python train.py --num_hidden_layers=9 --hidden_size=512 --num_attention_heads=6 --num_key_value_heads=6 --head_dim=64 --intermediate_size=2048 --vocab_size=8192 --hidden_act="squared_relu" --norm="rmsnorm" --norm_place="pre" --norm_eps=1e-05 --positions="rope" --rope_theta=10000.0 --rope_fraction=1.0 --qk_norm=true --attn_scale=0.145 --bias="none" --tie_word_embeddings=false --parallel_block=false --extras=["some layers without attention", "local attention windows", "shifted keys", "gated attention", "value embeddings", "hashed n-gram embeddings", "a smear gate", "an embedding shortcut", "norms scaled by depth", "capped logits"] --init="normal" --init_std_qkv=0.0212 --init_std_o=0.0 --init_std_up=0.0212 --init_std_down=0.0 --optimizer="adamw" --learning_rate=0.000845 --beta1=0.9 --beta2=0.95 --weight_decay=0.26 --lr_head=0.0052 --warmup_steps=534 --schedule="cos" --final_lr_fraction=0.1 --batch_tokens=[65536, 131072, 262144] --max_seq_len=1024 --doc_mask=true --train_tokens=868700000 --max_steps=5989 --dataset="wikipedia_en"
Each number is 128 + 24 x the weight over its row's rms, rounded and kept within 0 to 255. Layers, rows and columns count from 0. Numbers have three digits each. The size before them is the row's rms in percent of the matrix's.

# down: layer 3 MLP down (transposed), 2048x512, rms 0.0331, rows 1829-1881, columns 256-383
# up: layer 3 MLP up, 2048x512, rms 0.0361, rows 1830-1881, columns 256-383
down1829 099:150143172135104105111128099138115142117165119074132094127128104149124113157176133129158109150105129136141100124175142173091100087076132092150181109167125134179104093110132085124148099145111106147131088061143156154128117114150131136173133156152114156141108119140110121151129189150127124109109134131128121143123105152131107088135170117130136112091125125123169156109116112149148130139099
up1830 101:160155166086139064157114141123129204094164156042138106118103148139115115126149156139129121104089159152109116132171134107168093103102117151142122188122135130147136150157130123108116149149113132098135120153150134076127148118127119106153096138121128151154111077116127136066136157158136101112178119126123123116089122069108102139150108085173103137120072101117111139130138150103143123107127
down1830 102:135154092155131117173144101116126122111155124103069102113146175127111126134143131092159146150146120128109117151077112139099138110155141126131105135102134176134121112113151129118114113096128133120078132104167179157113128146162122119102158115148100140099105153165102130135084150080162168159149156127137123132120068107131156072126167115107108161128142112136119113148125148084108096132087
up1831 098:130148127100159128144140138151117106147137148138155051148123104120124131145101125117077161128107111144076147174110101104128115129144128127089108171157108136146143162124174122091170127128144140093165160174105087096163158133090091067137119160140114121154124135191135140127110108122130087099113076125139160079126118107153117151173141121077047142102148104109096157119159103109166061172133
down1831 096:146159168153114084142122133073126116136119137148121086122130109123120127136125136093104130097136107119103059141063091164124171082165125156085097127119122131143155163101127170165110131114129120098156178117125116153165151090147117146165112151148137131145134136123132153142127108117112131103108203089139117121143106143162147127147145173070126114070089099109122155142160112146154153169130
up1832 104:134186083164136104121125131098150133092107117156128118157111127071133130125148124095158120144101104115119136151148098126116138115135149118110141148118131091157099153141133147151119100182089153098126120103140103042131098140105106072149115142143105178111118129106109134127129127129152119145091140173093168128141117153171118116144119140098130107125137116133146120108108099127134114108097
down1832 106:141128098092156105139086150093170112104108129130090123123124123118118155098108082150097139109161113171146155116104158146084137086141142111123134138116144137122104131076127141133121100138145156144090139162112140148138100156142166145132128168115066095090150123148143186150161145123151131124165139136143164116154123106118104074125130109128130120123121105150142108176168096129110135128147
up1833 084:120148137070121119095166116156107114137126107085155130128093121140104134144130130143091154107095127135121148135121138117118106108106195111138122136128163121136138153126114155129134123137160146135130126160109138116146116123107095114121085128134105164121116117145107124141133127150104141146120096133126129108156130113142128145158150130154088150139102172137082101096121142128096158101161
down1833 087:123127092109149108131133130124113129159098170110114135175130143094138101152143140129114109134122089141118084121119162138112135130114094110116160116133145092092117116145177142084116148173083130124131117114155118137124144124135116152162109126158092109149127143119115101129117136114117122150118149166136175106118103140154122116069141083125141119128115132147115084103112126117145125138074
up1834 112:111104151123109128124108162121137138062132166168155106146109147117178133101155112141152131121138107117095119149095118136158095074118201134132166130133169109110041153101089140149133131161164146123122104141133139114113117105116146145109118127154175173140138094118125138118100131142131138103124121158107160063147100129163104128151138107161126120122089147151110063113093117149138092138092
down1834 107:107118105144124123108141090124140082129162126119131136126105147132154101135123179135096117162106132127103109137114128103134153096129158083120141152131127089093164120112114124171114135112127134124097152126075131111100183102156141125131128087106128131148149118121132143134164146125127177082121139118130112110137107132132131165141105148127102095100148141078078108118134121168080167147104
up1835 106:111098105123130125140079110141158130170126117127059113149162114126176107144118112123087130137147151090137134124153115099112122130131115112194113148149132089107085111124157103079144115151094107082121115126133116105164112102129104132135105116127116195157111121135136101134126123126112129079111121149107151118160124129100144142140095136117137132165107134148131132120105134095153102097118
down1835 105:111117129142111103079144105131068088147113138152158160106095150092135138130093114174141104120136130164140090091145112142160122104158133086156123129140136129126125123159101117161157128187142115162090124132148138116127128136118103125146115136153138152159130147171126140127138128126135141124140129116153112135118094129143093120111103136174155149179154159147129170132140145133198140125128
up1836 089:133158091087138148116118175106145110144099129077178059170119134127119142090122120112119154145133115147143094142155098111124117116100110109118147098169139102118091151078117184127134127108126144107163106138106111125140109108091132100157132114132119130136110096141142112164110127134092129148185129110116132105123139115091115143121125166125129119171143101090118164093141137083120134163121
down1836 089:143152138115114138116122120104097099143145122140163131135090174106109110098122138150144117158112120151083111126102158111144149125164136132139131129150115139141169078083108134148143158153144111146132153150112148111101146121159126089126131136090143110117098121117140161095112141127123123176154119084172094120126112155086130139116081132134087136145098094133143143140164110148108107168098
up1837 104:162129138151138122137121139118136129131156155143137113138126115147123137168105162109105068061144176101124130124117126154178102112120141145130125182175107088138173114150102141097171139146148116079119155153131128117106103145176114102125099162131128171147161106123101116133142100158108109110142114110139122136137093093113118160122107129139157172148114099124140154066140149130134144115123
down1837 103:191088064100169142144121135123108142179135116129115147102114134129120101103168175122079163091098105130106116099092133141116123171175163138148104144167194091142115143123106103104172097104116126093123135159124160147132118169148119097141144127120083114109157118104111128109148158138125154142100119144136070083156077134144107143093106160132125163165101136137157126098160118112139120076115
up1838 095:131111107083171069158121150130128116110162121080109131117127149128099125128177118149116169113139116153089120100121130132137116125143143077112100110105154131148153144120140138107110126127092148155165119091079128134104144106164128117141160175146142121093113152147173115088145114124154159113136148143131144131082149130106120107179125164166104141128156123138113099089140143140133134136118
down1838 092:127163135183100159150151103128090141098116167150124129133151115131153125112139096129135043091118113113169142159114097141135117110130125144161173070129115123115116184109139127115131139158138110096122185149134140100093135127124182123138112127147115137108161098146104161124141123119099112118135098148093114170128183135130123162086088105105151098105121120112149127159137103146150149106140
up1839 094:122137122147102135137121135180144131124105127092117146126134172090100126132162114114165129109122108131141124079131117088147098108081136147111078135119135093145104125124129113120108144141121191132153101101115108064125096136111169142138104161142109141109137101104122144105109055092100103131156111170141152135131143088127093123130129121113113091138120131164144131107099145107112134135097
down1839 097:087147098151123110130125141155141102161120109117128091145108122102156128081168123139135133122124091129127108146141163080147127089131096209162084129120103086117169132116116101102131139110150147131122116123129115112100149117166099144124144115135061118158137155128158157091113125134127098141152084181154079145145169101148144112147115102114139170135123135153131132105115128143106115126126
up1840 094:087116116150150121103162120122192107150147109119150133097085153127202093141144144109100180123098123087123118084102126144115131137144172137154125146105101132103130131138113137142128163117153127109088097163123085104075120138124106100115131147102122101106126120162170117127125142153142134096134131148106112120115140106095137095127102158171077132128100127148130123099085130078100077133125
down1840 098:107096121114164093138142121165138132164146152097077152101099116130107134082146106102122181113145135132171146164136131160148099119094132153121150094126127166101146107154116124132149140138150098109125131120125090156132113098138138130120085139142102113124130115107088147145113121156089084174134124085144151126118143117131153087102165099099109134093128127122111093133111108130092161134147
up1841 099:140127155127167144107127125157103140110125124129087121127121143114102161150130154189101165093121135116130139110141118129108142106122152132104159149158111103135123147167152132147107108132135152145134130116083120149160146180116121091149136114074203091148097121175144082107125125150156117116146094116131144123150116120103125126131147122157073136090099092149158124102114107148154084138136
down1841 098:103117151139132120157111141115132148133127169109104118098109165180109134126134126153131131099146133121114106144107135170143110108171173165147127129132155142124099136134152140160113125143095164145125169138109128146161146141131124155148112105120162150140103132211106096145139075099159151115096113113133141118135117168124114153087143128153085148103142137151123114116098134151119112141110
up1842 099:127136055130153134115117142159121141113160104109142110133115124122149122137140142155118138121133121094155145136116138142132133128126134158095098086152123066138087100100126140155127111116085100121144141135072126119128111108135174118132104124126151145145158132142131130096117120126152099107146102122162133123113089127129125138179110186107098096114112144084176152155117136149120161153094
down1842 091:124131122105127144115127112139147124119104116157135151127104134133136104123117137124130118127138112115163141084077138130134141118148106157117131120134138103140131136113108133161103094163159098120097183094102145149120118096123125127125144130124119108123114157146133162122137125132177094100122146138126085120144141132104138108106082088142126153130148142132145168195171122160114099128144
up1843 097:120172130129160139132144152103127145113164130109111107126112184108146112078195133127129100129131165152127124121120150128175145096138148107109122149142091149138114106117134128116118109134148189089143136133088119099154094134136112121115132124116122114133124119119187113140131110134133144129133113132127129113133135113153115106155154118114128123152147146142156130140127163096129152075175
down1843 099:108137138138148121146125149115121111123110118128104145165077149081167134116127095155136111134138133151111130096169111169178110114113137136120201091117121105157133106100135134146117125096097162114152131133114115154119139150154087096145140146142135188119122126104144139161123120105152158127134102150115145140129117136114116120137146147125181103159119111153107142106144150090127144120159
up1844 103:103096157149141097121132104136140136135129153110084127168144117109123125132129121136083163133090138098124173103106157128162101107121116135098180136123105103135103113137137134119106149148159136147138096115099121093107117075096090128145086186123170144123117132153161108086136140124150165098123087092130167111128137140082119158117117122080116134130158075147138087128107115102122099127117
down1844 105:118121146122120127136145125117107114146073100169112149149111107164101195110175155170073115077108099143095092148130111138169119125127112168128092091111177151143092114169125124122122142133157152133143144128140105132084097133172108168117154161130133130064121126133119162103127105115155124145129132135123130136085127142118152121088121135114098097155127117116151098151166146121131125144125
up1845 089:096127117119173119148104150147172124117122185121114114183114130114115136147148116174172113139095100145130131121082126063133088119107175174083092126154161135128138130141120157105164145143103128130102122169135109125117147134125121128160162120108110183140121129160100123106152133179122167119134133151107153100139101114124098138175099170116115130145098118159146130090120182103146112114171
down1845 095:148139157160129152097163098107119139140152117133167139107152191129137119098111091137135109155165151149130099110144176184128127128163115143128133141138133134148144089159130176172132119120157077136146118110158135128133169172087105119139147146101131108158141134136091123138125165108147172146158101098159156111112135137149129139102089173095044161149141148116153162086124148157168151121157
up1846 103:136103069127121114132101142151139145130132120127121125144171142113139158150120134090137138136142162089095154127119146129111128123139093110141129107137137116090093118103077121146120101159099118124099129187147119112094137146152130122109094135117147138147106125094150095104123137112138129092145128138130119112139101156142112111124181161150121156139114131120167082112129167112157103158118
down1846 102:140109084139141125065138140192061117102098143154144141131131112106148174139157125116071131115139102111123153162110163168121125133127084130125121164140144147137133137127104129165141122150154121130125154143098125087093101152141102134164150109151132149147128118125118086102121140123135090120131130125154069129125118176164136148137174086088169171125131126125131101162136174114128088121159
up1847 102:177125100087142108128111155108111111111139078131117075152136111102133130143165126126135138157156147137123128100157107112107081093107147110143092077105131109146122096151121147158093140105118146159145177132131127152145157117151134068142080164127100089093115114136130118150118127164113103151074106142157125141127147087121108161100134128120092138114170138094091125112126154119154120115133
down1847 097:088123124121178102132163092124077090146143126139078184088143145154135108114119150152095132138150139148092148090164123141126122130144152134106142118143179119123094096145134143147122110113145154175158100140140179117154114152120122145123131175164101106136108142126123105118158135108146098138133150180147100139113161146141128117139144134152142127107109181136139161113150156134127176114137
up1848 088:119140124070118123105102130097139137142133096135117155155104110116098110137118152085149087163087149152113154140152113148170151114111083141153119118128115114153100156111108035106145137142149107111112134165152119161174148057128131139173155176140113153159124118113170140126110106119120131162105147162074135104095129099092140133113139122104120121147160099154156097150102133095107142118140
down1848 092:108164100127148121149081131133141157104080150162074134079136125119132092100116149121100111101116125156124084125193149162137117118107123158116104121103138115099146141160118134102097124152150086151174138114057134110115135130065139104082154090133120121137170127112140127132119126128118129125142130118111101093135134079147171164137105125158098157155140109112097120173099126130149098156089
up1849 103:166131115079148125169122125144120160134123148142106121150091120096101140153151137111122119161104175113114144136172119102115127141068131184119114118181101120162128169136123113137126103111108113127135131156120151125128151078150134131149122141133151114154144108156079135142108137093130120123089116127115181145138152129118090150074157119157082078096101115102155088147109129087095098152125
down1849 103:100150110176136102103111125172141118140122105055116118130119123114126110123127095134117164053148141135119139129135134106153184117189130139110121125101130129115154136154106128100141112169123131126168188178129146088097094127113139144129137114143113132116138157087113141112130127117141141162113113138111136144124138132172182135162126141115091094157119109140160097145126117116145125180111
up1850 105:171132092132194096147114136177131138149124062131083104135121156098135156097128174179159146142124092137129151132134122107149156130153116108105147099096090119139112139079112092117149096101107093140098124127106130070124120132154140103119154147169148115131100090159182101122156133113176156113116127115110142150144127132108107139168144121137134147135112143114159126128116120175134151124101
down1850 104:146162125133117146098132121147132127148149119097114103119096136132140093144103121147172171110171104131160119117146113159123149153109104130119141129102123093152142128109132134123124097112126127128091153150148153123079155118132123146153145107137179143080137135162159162157094125130142099093138119154077175168145129128126116145131123179177130132129086114140122134115099152128127129090105
up1851 092:120114124128115154128113131154142122154103154098156105155099145113135151102127183126146110147110094100090155139154105131136149102143119122151174121140096124114147120149132137162131117142143115172152086144111140131116157128182153116173142127173134120154111109176162110148101159113092164130126099130107129108142141142114115111119120110128116143125126153093108118161134136161159131097140
down1851 088:126134100121082108092104150096154107127127095142121118112129123134105122151151130148112158118170117117162128125150106153119059136094124112159152148129090097110156121090085131112115109047112138136132136090126146168099155086126146086119118091137117119133151117148111143098156140154149179146164179144136138156076108081136145134122159155123020100139144168086118163113120121138079150145126
up1852 093:124117112127137140106123162137121111121115114122151157152114163138176153142119139121078118154141138136074159143136111110141132129132157155115154112177111107126138145107125128143136134171156102139098107125160096121132095143131126112138096129108119090150134132091175118161114106152094145148200164164139129146170148134135133102113110118124144104122129134095140127159069102142124155140153
down1852 094:071143147171105130142133141159155141108084153144123137127133137100101107102106100130153128096135107122161152106156125095148107108103091132138094112120121104154107138138115163126110124136146121124111158136133139123133079141141092125094149118140138197103109123160116112137160136147169104115099108153110165121096163125118137106118089156124134173125157124193119116087091118101139109116139
up1853 091:188128110134119128162095115122125115131132122155113133132088113110108112110139117124111131168150198149156148139156076151117132100124145149139157096152130092090116148125140144134131164130115134121124109150148118141171131175090157134115125160144142154146147151139153132110119103133095159125168089120096120138139115090117119111160176155127158114129106116106106129140163128135140099147123
down1853 096:113113197089139104122155153079106139125107126115117169145123158101159143109144140104124125134104111131159143148126149125157154116135107130118112146087131155119106129153118134171127090100129120107114143100122131153083196144083121176067140123139115115131121123162136113150142173127111127084103067137153104103164137145169146137162155105096140131124159146121133129127116134105122125141125
up1854 106:136113140130143144125108114140111196145134112082098115155111111117175110093142148108101119188117154115099122158145095111085119143123113173113097115120145132082091099118098165147120142107110090123121092150140077142157115142126146119088140157129111151158117123105155134154135145127124142108122090162100126146146121109142148184144115185130114167174148117150159125115149122113169110134141
down1854 107:089163161129141153138119155130149141131166120130138167121134117104145139126148137085081119128111145113125096143158127093123127103121119114134117178111169088092107129094098128146149160149146095074143149123136137125119099154158116166102177114149081104140136125103123168147139122144122120127075083149164136164132135131146142142119128113132125136127109153104089142112160150136146135166152
up1855 105:113107137111098124123129091124125134112135113135147109144180142134080072091111140105131178123094120145145134125151132137138151119085101165117114105138112112131079096104136117156145148165121114142139133143124105116105152124114137135150071128132130112125095120128187117105101162175148129103116136151113139109104143113128101161135134085147154146104128132148106128141099138115117098113111
down1855 106:155079128118086131070142144134129152145161163155121145140159142113125141119153118146128155100155104135084170086151165122140163134133078120146095102125146167157098133144164158132143161095156177112120199142181093116101116121152115130117132141122154111118156112114134122105132145103143156097121127164174145149097144119133134115126115080126095163164138084177104119150154162128116150129145
up1856 096:155132087077131104167112139156174124141152130098125140130151096111157136160175103108139102157124130102124140097163121108166151155102119097134155140129136151107116171128140100155107102169109127113145122111083134077089136124141130126090132142116162123123153097127126113159139181087111124111136125126142124124122143127163130130120168079152088111072099131150129094104117155110102119140097
down1856 097:140131128105153121092147107103121090141132088142137159120151112150097112119143114100143146143110122097086173111087130090102106125165148121101137151125161134102097112169119137143152144127121102143157139141122162116110117106154154108144102139143131152159129156099109130121084105099124164155102139140119047082171110174134145141156109093111124131097147140067128084174127100131105144115098
up1857 106:137147131187139126117122148130132155128129068135158126161126134152123124109177139146171165111106179096149109071111110137119111131111117120160145106103104108110155158155139182137129123159116144122128137131130101108081121171124146101116132108090088105090161122108118114134099118152096110135126084156104148145115153112135132167157129150091119097116144115087132121143095149106091149125151
down1857 105:126149125121138129146170144113175111120135183087124129091153126127131152170165108099108128098140093106142201146127116094141112098113149101095099156107070104138159136126085130141195111124117122106117138104127121136146151166081099142117108093100133088134104146173117147131142131166166118182133138082089129145093087132108124126123127144159147123143152088108112199116118129135126125113150
up1858 099:124108120174124114133100128162118129148121109149152154105147135087110127135111151104130083129095126134135155144151098095118117135107143132091131110135158135146101147104117066072099089108112098107107111168117107123110153143114134131114151169118136132176177121166161115109098154072139162158167140146096145118117095109118128124115129128081107123111089132130145111071136123130157155126138
down1858 101:140139156146166149141145101110099097126167148150057135108097092131115119169102146074147153084133174144126123116122132162140156097134149133084169112138142122157130150163104105144137117148114113128174178165156155108143132140086104124174110127091109104128117149174129129135119137095093115097110124077121154122141095096131126114127162104120184118108171175150125151143095143108123129104176
up1859 093:114115108082162096116151154119136119101142126144148091157101110138136123142163107096084172162131126103104140139144108168141062127120168165154091105167146084155111095109098134154111151179128167147113118142129095111144142112096096104148152133113130140114133108108099121146160083115131089131117128116158142151127183124163121116141140111142104091153132107106134123104077180152152123088108
down1859 090:065102203137111103117144140163157123121167110154157110127114098122109115157127109105083138091139093118140129108171131152172120130160098153112112140157103138124087123158128162144105129135122138183158127092141121088144125132123117140133129120116182156095157157167130122097085161128134109102146115114157166116145159111144119114111139134163171144134116153148146154076189109128144123100121
up1860 098:097106145071143126127118184127187162149120115110154108145136176140144107155155169102105129095099114098152132119080165128135087101129126086153121105142118116161108141093149137093161127160127113154106117114085130158111144084163135095164082137144120168120122139155167133130109145107169145160124128123080139138145128124116122178112110104127122098126128182154152141093076119140139129118139
down1860 098:100121119137121167156183126078110132118111118147158121076179108152123134134139092129135124122131125106111122139082162160120138120143087129143115119128133110126114107145138186152147093168136047132146128131145173199130141113158125121166133114107118143120139154111127162119077113128116088174089118114133127129138127161107136128117095154141130122115102121149125139093126144148153130143108
up1861 100:140129176154133108144073149187160160118160139089103118136124114131138143121149137102107110154063120085109168149167116142132153147141132139091150126143127120131150158168123075123135143175102115179104103148145120086134121141184156122115100120159139156135141107176133098130151158097112168139139129132116137132126122136157110090130117095060151088094127083102131124128098135098118096094119
down1861 102:079154112117113117107119098129124119152178108126116123120131122123112165144167134166141141134108140080119097169139139106135159157116112119087107111154119146136149084105133160115120092145146106140146127122125107114131134171106137101150175141111125104132120097129128095153091157079132163101196107108116122107122082140160135116152112129145136141111155099119126147118134111144101166149142
up1862 099:155131144138091119178108099139141181137161114099116082115141106129171098152146109125110121092067127159123129148108103126152126111055125104092173117140105113075136153152138168144148104145099142166063119146137136114112118157113091144128107141175137162131088118133113124173129101083130113111118142151105129112149146114132089127118153116131127098126116117109139100150091142136156154143136
down1862 101:138134125157140095129115096139155151154117145130121113128118141122096122110124135164123093130148158111117131086169156153147112131126174136103158142078156115087152120139118122127155142080139161123107146123122129146133110151141120123123121152152125138148179170097062154167123111104139138136117143124128137147142100141137111133150106070121121084129113114133142156089161140127092082124169
up1863 107:143156133123143138146079103188132158144117130088185108130109121115142137117100114107095132137166153075097148144152151093110107103133125084121114097140094131147154133118164134083116141117123118168127149112111117124114127127142155127122152161124130131122119099137117085097115172127160138146165111137129129151110109101156118133132127115100091144169126136095132093096144138132124148129150
down1863 111:197173178132137148116129133131151157134108138144133098087115145126137138137112122103123090132114153113169129135142090128161122108110135091183109151148176121151116131094109157128160138131101121116115113127110082167142147148125144162123111115159100125084135135138122137123113096172133123136109188088097165093126123085108160113153141124133160150108136084143136092103182107097152109160105
up1864 093:115140120150127149149124150123182132136130136146129092161102116123166110135164143112143154116123096128118102138128069148164148113088142163168149128140111096134142135094114164137132103125151174121101114159164146138132109106134127124105161157141114184177114100099123147153112075140104138114127112192124122182135124146126115123067095103114127085137089074149134103099093123118094134146126
down1864 092:154155100110131133108098155131131162167135096117104161115160132140129159106097148151109129133097163101129120122088165119152143141124141140126109138121112162111132110111163077129131105163137128158117132163099131148097137136131140083166052131131123129129113164125128151128112120101150157109160079136115138084125101158093099099123116115135136125130149154045137113129125079110090126140127
up1865 100:143130115132138102178131076196153158108152105121092101126131120130119145104139177153176134094179153131139125094166147141156097126131121116125129129122182147118113133104068130111156154132138127141211147144110130146103128131113167111122145128129135132134155115112115105131127135132143142135129156152103164121122153074155134148151154157111098064120128114159151151146130163116084130152120
down1865 101:128129090106126110162093119149125153123174150153141137140098144169163127100099174156180124145113151193106135114081150145165165160138122101079148150146177159080121156151145137100139162130146120105151124119173159162115120138125131171163112121107160124129135142118098128115146117126120114117109130088121146106165143128102157146108121099089106156141120114163123105127121139101119137147122
up1866 102:152185201153116115154091112150097135101135153126129090140134088102162138145126120120134141131156156163131123117125115149125103131098131132139116106121157136113091148162111122130116082178112118101102132142147132144156105120102129089116113115119135158119135132148126116140149121120119187156112139160137115146103149158120121157097114162146110117146146126110143129139124132135141105112169
down1866 102:170078106135129111136102138093139152106127128107111134164141156127120129118092110172135116103100116146126152130128143113099131169154111180133142119120153150146150153171168124150147146160126133145146170133108131108095141155133108109152131138100156110182128131112135149133104173179107140162142154119170154127069110148080119128113127148140062119118167154111103164161121115116101136110156
up1867 085:122113164176112108129075124118163090124131174109132114116085137099110113120113154092105110112137133155110142118156079085165130116126139111147140144159086143128145178124074104133083132150107145119143154120104135145107120132190129116185126139122126148079144132151127125165108101126158138094152115136111132104114146105136142132146107138120096145148122146064131095134095152140136132079131
down1867 089:121126113099116149152113139145131110131063122172114121158175102116142154121135116176099121162122127109146114169132141150130137139097139152119125116106154122181118148116135134156131100104106121109119128103158079090155131138113091156091176112137117152128092137186115128125118159107121108115077119142091165084158122090133096159151138142153144147081124135151138155100143128154076112153103
up1868 107:122148145172147115147125142161120150110185120125109138167135137089115140171123130160139116154156147131111138068157136120171134135097108094118189110154093103127135156101138125105159085081112144133112144136141130140099133128167189113123102159134156116162126124152129101133125111130126148148113156165126155128140099136106136141119116141086121106134085042128113105129126127159131074110133
down1868 107:100161102194110141102114160182077139140151097127103119104175102119132104121094142142124092094099122104149125120115160150138135131127114114119172135111092171102125102121112116122159090168163141130113141117127148190112149157131151117126120149134133110154124125111118079116112134111097132210115110149162104147119126162130112129122132115104133125132142122144130100157178071154161122101145
up1869 106:130109098142111131138051127120126131087167115113103144163136142142173113097118146105093147147126134145131129140136155089112109118131147128131118172150101101080140107138079157129147116089111112079161119103119132128138106145103155112137106165126151113130124107146116110137140096145108103136140080120099162093054114125111127126111145149100074078118138132124115136119114133151106131115104
down1869 107:139111090138148160103109139106091113114159131142163109156105094130131090184141125107086158143107170126105107125093151122141141151164111100088138163146115119105152112157141178112122132111112161122162092103090164145116141097132092140142150148096113122037112090111147102143125105106081122109129160108098139102108152154137150122155130169138111090129155177144113128143117064118122147137133
up1870 095:128148129123159143121133104133141110136156111142088132176160131131143130126112129070154101135137142087120127153116146139158068094128133149114135080160121114100112148135109114122138113148115159097121147126125122139151151114151096097152118145135124156113174138137090087119101109127118123141130126126136130136130102129139129152107115140117106122095120089155140096147075133122134126170072
down1870 097:159131152132128120119140136106117098156076137111154102140109137134128133087125121111131145134093129182134122166133102120117125102151105119114103113117136146138150166176128149122154156111138157104140125146151124134157135108119131104120143193101101100161142062162119176122093136112140144103125124113152137151073129133101143129138133115132171114130125095161136138162131118123124137133126
up1871 092:120112127112142124130094145125144091120110086104142121114157111103106152128150134114135122161106121073116155132168147114118117123145130143112166148143139111111126162116115109167156105122109136126142179152145106087156160146141123105115159115107107134171106113151139105164105167097116171166107128128115125149124132133140107134154096112087152121178113118152153082116138095135155154101155
down1871 097:126137129129145129127140160136132164136096111140136140089096106152175104109175101152089181108146142138125128132099111130138162125085075137119138095127083113143160130096151084125091122146114185144189121114124146110131118149149115119159121129159113191129122118135105125132179149081158100137142150142130150132159123127089117118147111106180151067134124110128149134148185082109117147157115
up1872 099:145142179151112143171069158120137101133107129144132086173126161105137110118144107130159150175120106128117160110092094128165099173109138142153100134132144078148120163159132084114077115135130156153173100123091086126201150109146147098117126174140103166146157140182142148089114110106080153105132122165041112104109088098151125101145144167168122118154167141145112119120108140099131100107112
down1872 100:136157149144171118116120164081115122141124133136136099152117124137168114135141124142101136154100120135146171090079089136183112198124133138161103111144179120133127147130109079121118144153145127135153116095119084127110112172113100117130127165120100095148142118113123131119172128115135138125120159124097147095130141151138099164130133098164102095116148160105077104115099142110075112098169
up1873 088:133127097092142166124166148110131132121120146096158160103097111153103130093129161131114118158096136167074133150125154114140159077121166130114133114135087132147101156161100149101133173117099104113130148109086156148118145118075127113185135152127117104174119104139155138114099193149147115128128125085145124117105086080100123146172106116155146123095101123145138118126137139157140149120134
down1873 091:122108150181130115116090152145133116113095123122162119159124135132124112096140178142126134130159116107132088117129117129116104157138109101181108083124143143141141132172103112117146131148125137112156104152145099099128101135170140139096138110119128148153109142097128128126134120100125135119087120166145184159124161117163106118110177115128122096103153142148128066153122069125125099117120
up1874 106:159183140142113123147109146126129135111149165125117121123136179125161158120171158141113089103097133080122150110113149108150107106128143139113097169153101104164129131133148111147131132151109174125110125120098123112142152145138118095189143120120096165140103123173164123150135144125164094103152118106092132098129140117131112163153123111134088128121118150163108129105087132102121135122122
down1874 107:157132172056127128107148139140131157163124138129101112145156158158140140127126170121182112109115117102118129138103167117147133113128148103079097147127112131119123092146132127112148131133136095103152121149122115121102116113090129178111176127110090148125098097102103137137132165128157105098155098174139131158132147120146107165139147088128125117145137150147078117093131113130097128106139
up1875 113:159079101088116114151121107112134146107176137102131123150086170108188138110116117168188118123150089165148154140131138095140139139100146167129102104135169132104122143158139161117194134169128089102113123167087101113094083117158085098134122099132124131118177085148141115098117132147154101126121091131124139112099087103093092129132139130152084126175142110138113125124131139119099087136133
down1875 114:143165145087128135097152100124111093115156127119108141116149116150147154106180143120158156109113138130112103176096143113147142119120096135098121148130165125103121142134169115136146096167126116131132137135115150142139182130112087083118126164117110121120118146107136137126142100163132109168091155140114119131112134136152110158164109130140147143158131129166114066170180129122116114124156
up1876 108:131143196140108157127147133142134084143119109172177122127134123079116125135127188119128116142121149115062173127145121128172132132147134152046155142165149095129168153138089144120135117128145170167169154123082082108112092133134141122174131135091137126106181129144121128126123155144147110137168100166133184137102170056173084129142139143090104163130136147109127084126082131090107116165111
down1876 109:145165168166154149156117149134093098123097107122157120131153142094166127135159148144087154139171125136137140156148138119116118171154143093130154142117086174112123155135132153157130061103088118133098101103118125128103165165121150154111107100110129143095127133099158129131096136155123112144181115171142108119088183124103111123144096164113114121116094131121136141130117123113097152144127
up1877 099:086132183137097112117108123115127169098159177118111088123124080119116105154130134106154158124094152127090137128087057129126131118134119172128131115140125110131117097114096148134104113164126109102167124134161119114136126086147125126145104136154161136104133133088110144143139131136184158110146110131107141128129133133168129186128150144121115137119147131144153135156133132107141133151120
down1877 091:153108093111106120131144135146139123156108089168127156115129167145153141112153109149101150192117133151088110140142111095098134114133114086100110129132118116114130108116166102158138146120135115132132102148136135145130094115119143138106167124126067135182121148146133064087128143116094162131140123145108121131132143096106139138102111153107138121139104135138133151109154157078107143089109
up1878 114:149113137133154146120138110130116097069102150164121102151092100141147125134129126130153135113158119120132133094124129152116094093131214123132135127183161114128078120098124117160134117170115115143109164126111119127133115103111127124174083134165122122172104106120108146103100139140125156139154135158140178130093122117157117151119134107164121134135091119104114096135132159135105109148090
down1878 104:128119126142139125092139123139095099115164131136131124111110126180184104137100124139163109152127151134137118092119161132136107125141152149141147161098099112137152105184143161153143165143116131063093164110123111102152081121100165148147130113108167100116096147153150109110130104139121122119088120106163120174114129134122164165096104121099154107092094149100071125136155174144091110129137
up1879 098:151149126132125126106159092127117181099145089151125119139169100100157126168171090116134139118123147104129147108135132142092110116070154141125116101168102129145124151108122140097082138155138147119116097178156132128078118130134141114139132187112169136158120098137117139133179107137202115121140130121152144149111114118106119168140135152162086103158109101130115112125077168090158124150134
down1879 102:130126157177142145104086161166109145137159129131150142083155117110128124137144146139128151163137114143146136141111151104120153097128170147151109090132116158111134176159166117142130145154157163116116123130135095149134044147143113122117140102117123107137155133103120113160168181094182172169131151131093105115108168147157153126158114129117133097151122166115131127150129103137164142087116
up1880 102:121123142120120115163074175120127163150124176076124112144171210129124115099155149154170099116130117143093142137104142121143146117134114103137107145162117134174108120134167092119114139126144141122114125167146123139174134155123081116130149164119103118137127093171102113116103146155105129129128117149143128148146143130106090144089118181143110139145128129147123138095131115159111132124113
down1880 104:091126117083160100170104076135085100123146162151135096176111117122112128163102108113144090095122138144172139131132139131132171104106135139127134109138128157129149068138159178123085140101118102116148171132182132169131101078090090143087145175089123114097126133103120099103131182131124151109127117093185128154176137103093118147105126119145139114156174112177127128120100120169103148113137
up1881 109:119139133138134114152104126125125189129120120113169105148152108057109116114121174142148104153134115099118163145118122113134096133113109101113148153141149133113092131158129120120168146131105098146101135126121094089149157114100175173090104123154134144116167102101125133117114122111137146148134163185147153110147119101176119117153108119080120114110121117133176125113142167073093115139130
down1881 106:147117084128161104122129089133100115159141119154142105128173141100106084158121145091114143098169107123164116118143136142059142109127125131151164155135104141074130140159119133095141149139084129173118146118158112070147095155128121113138124130118154125133138117143107122156128104150094122121119176138184088106132158125142107124139103098100175128140098136114155141126144109124098080134135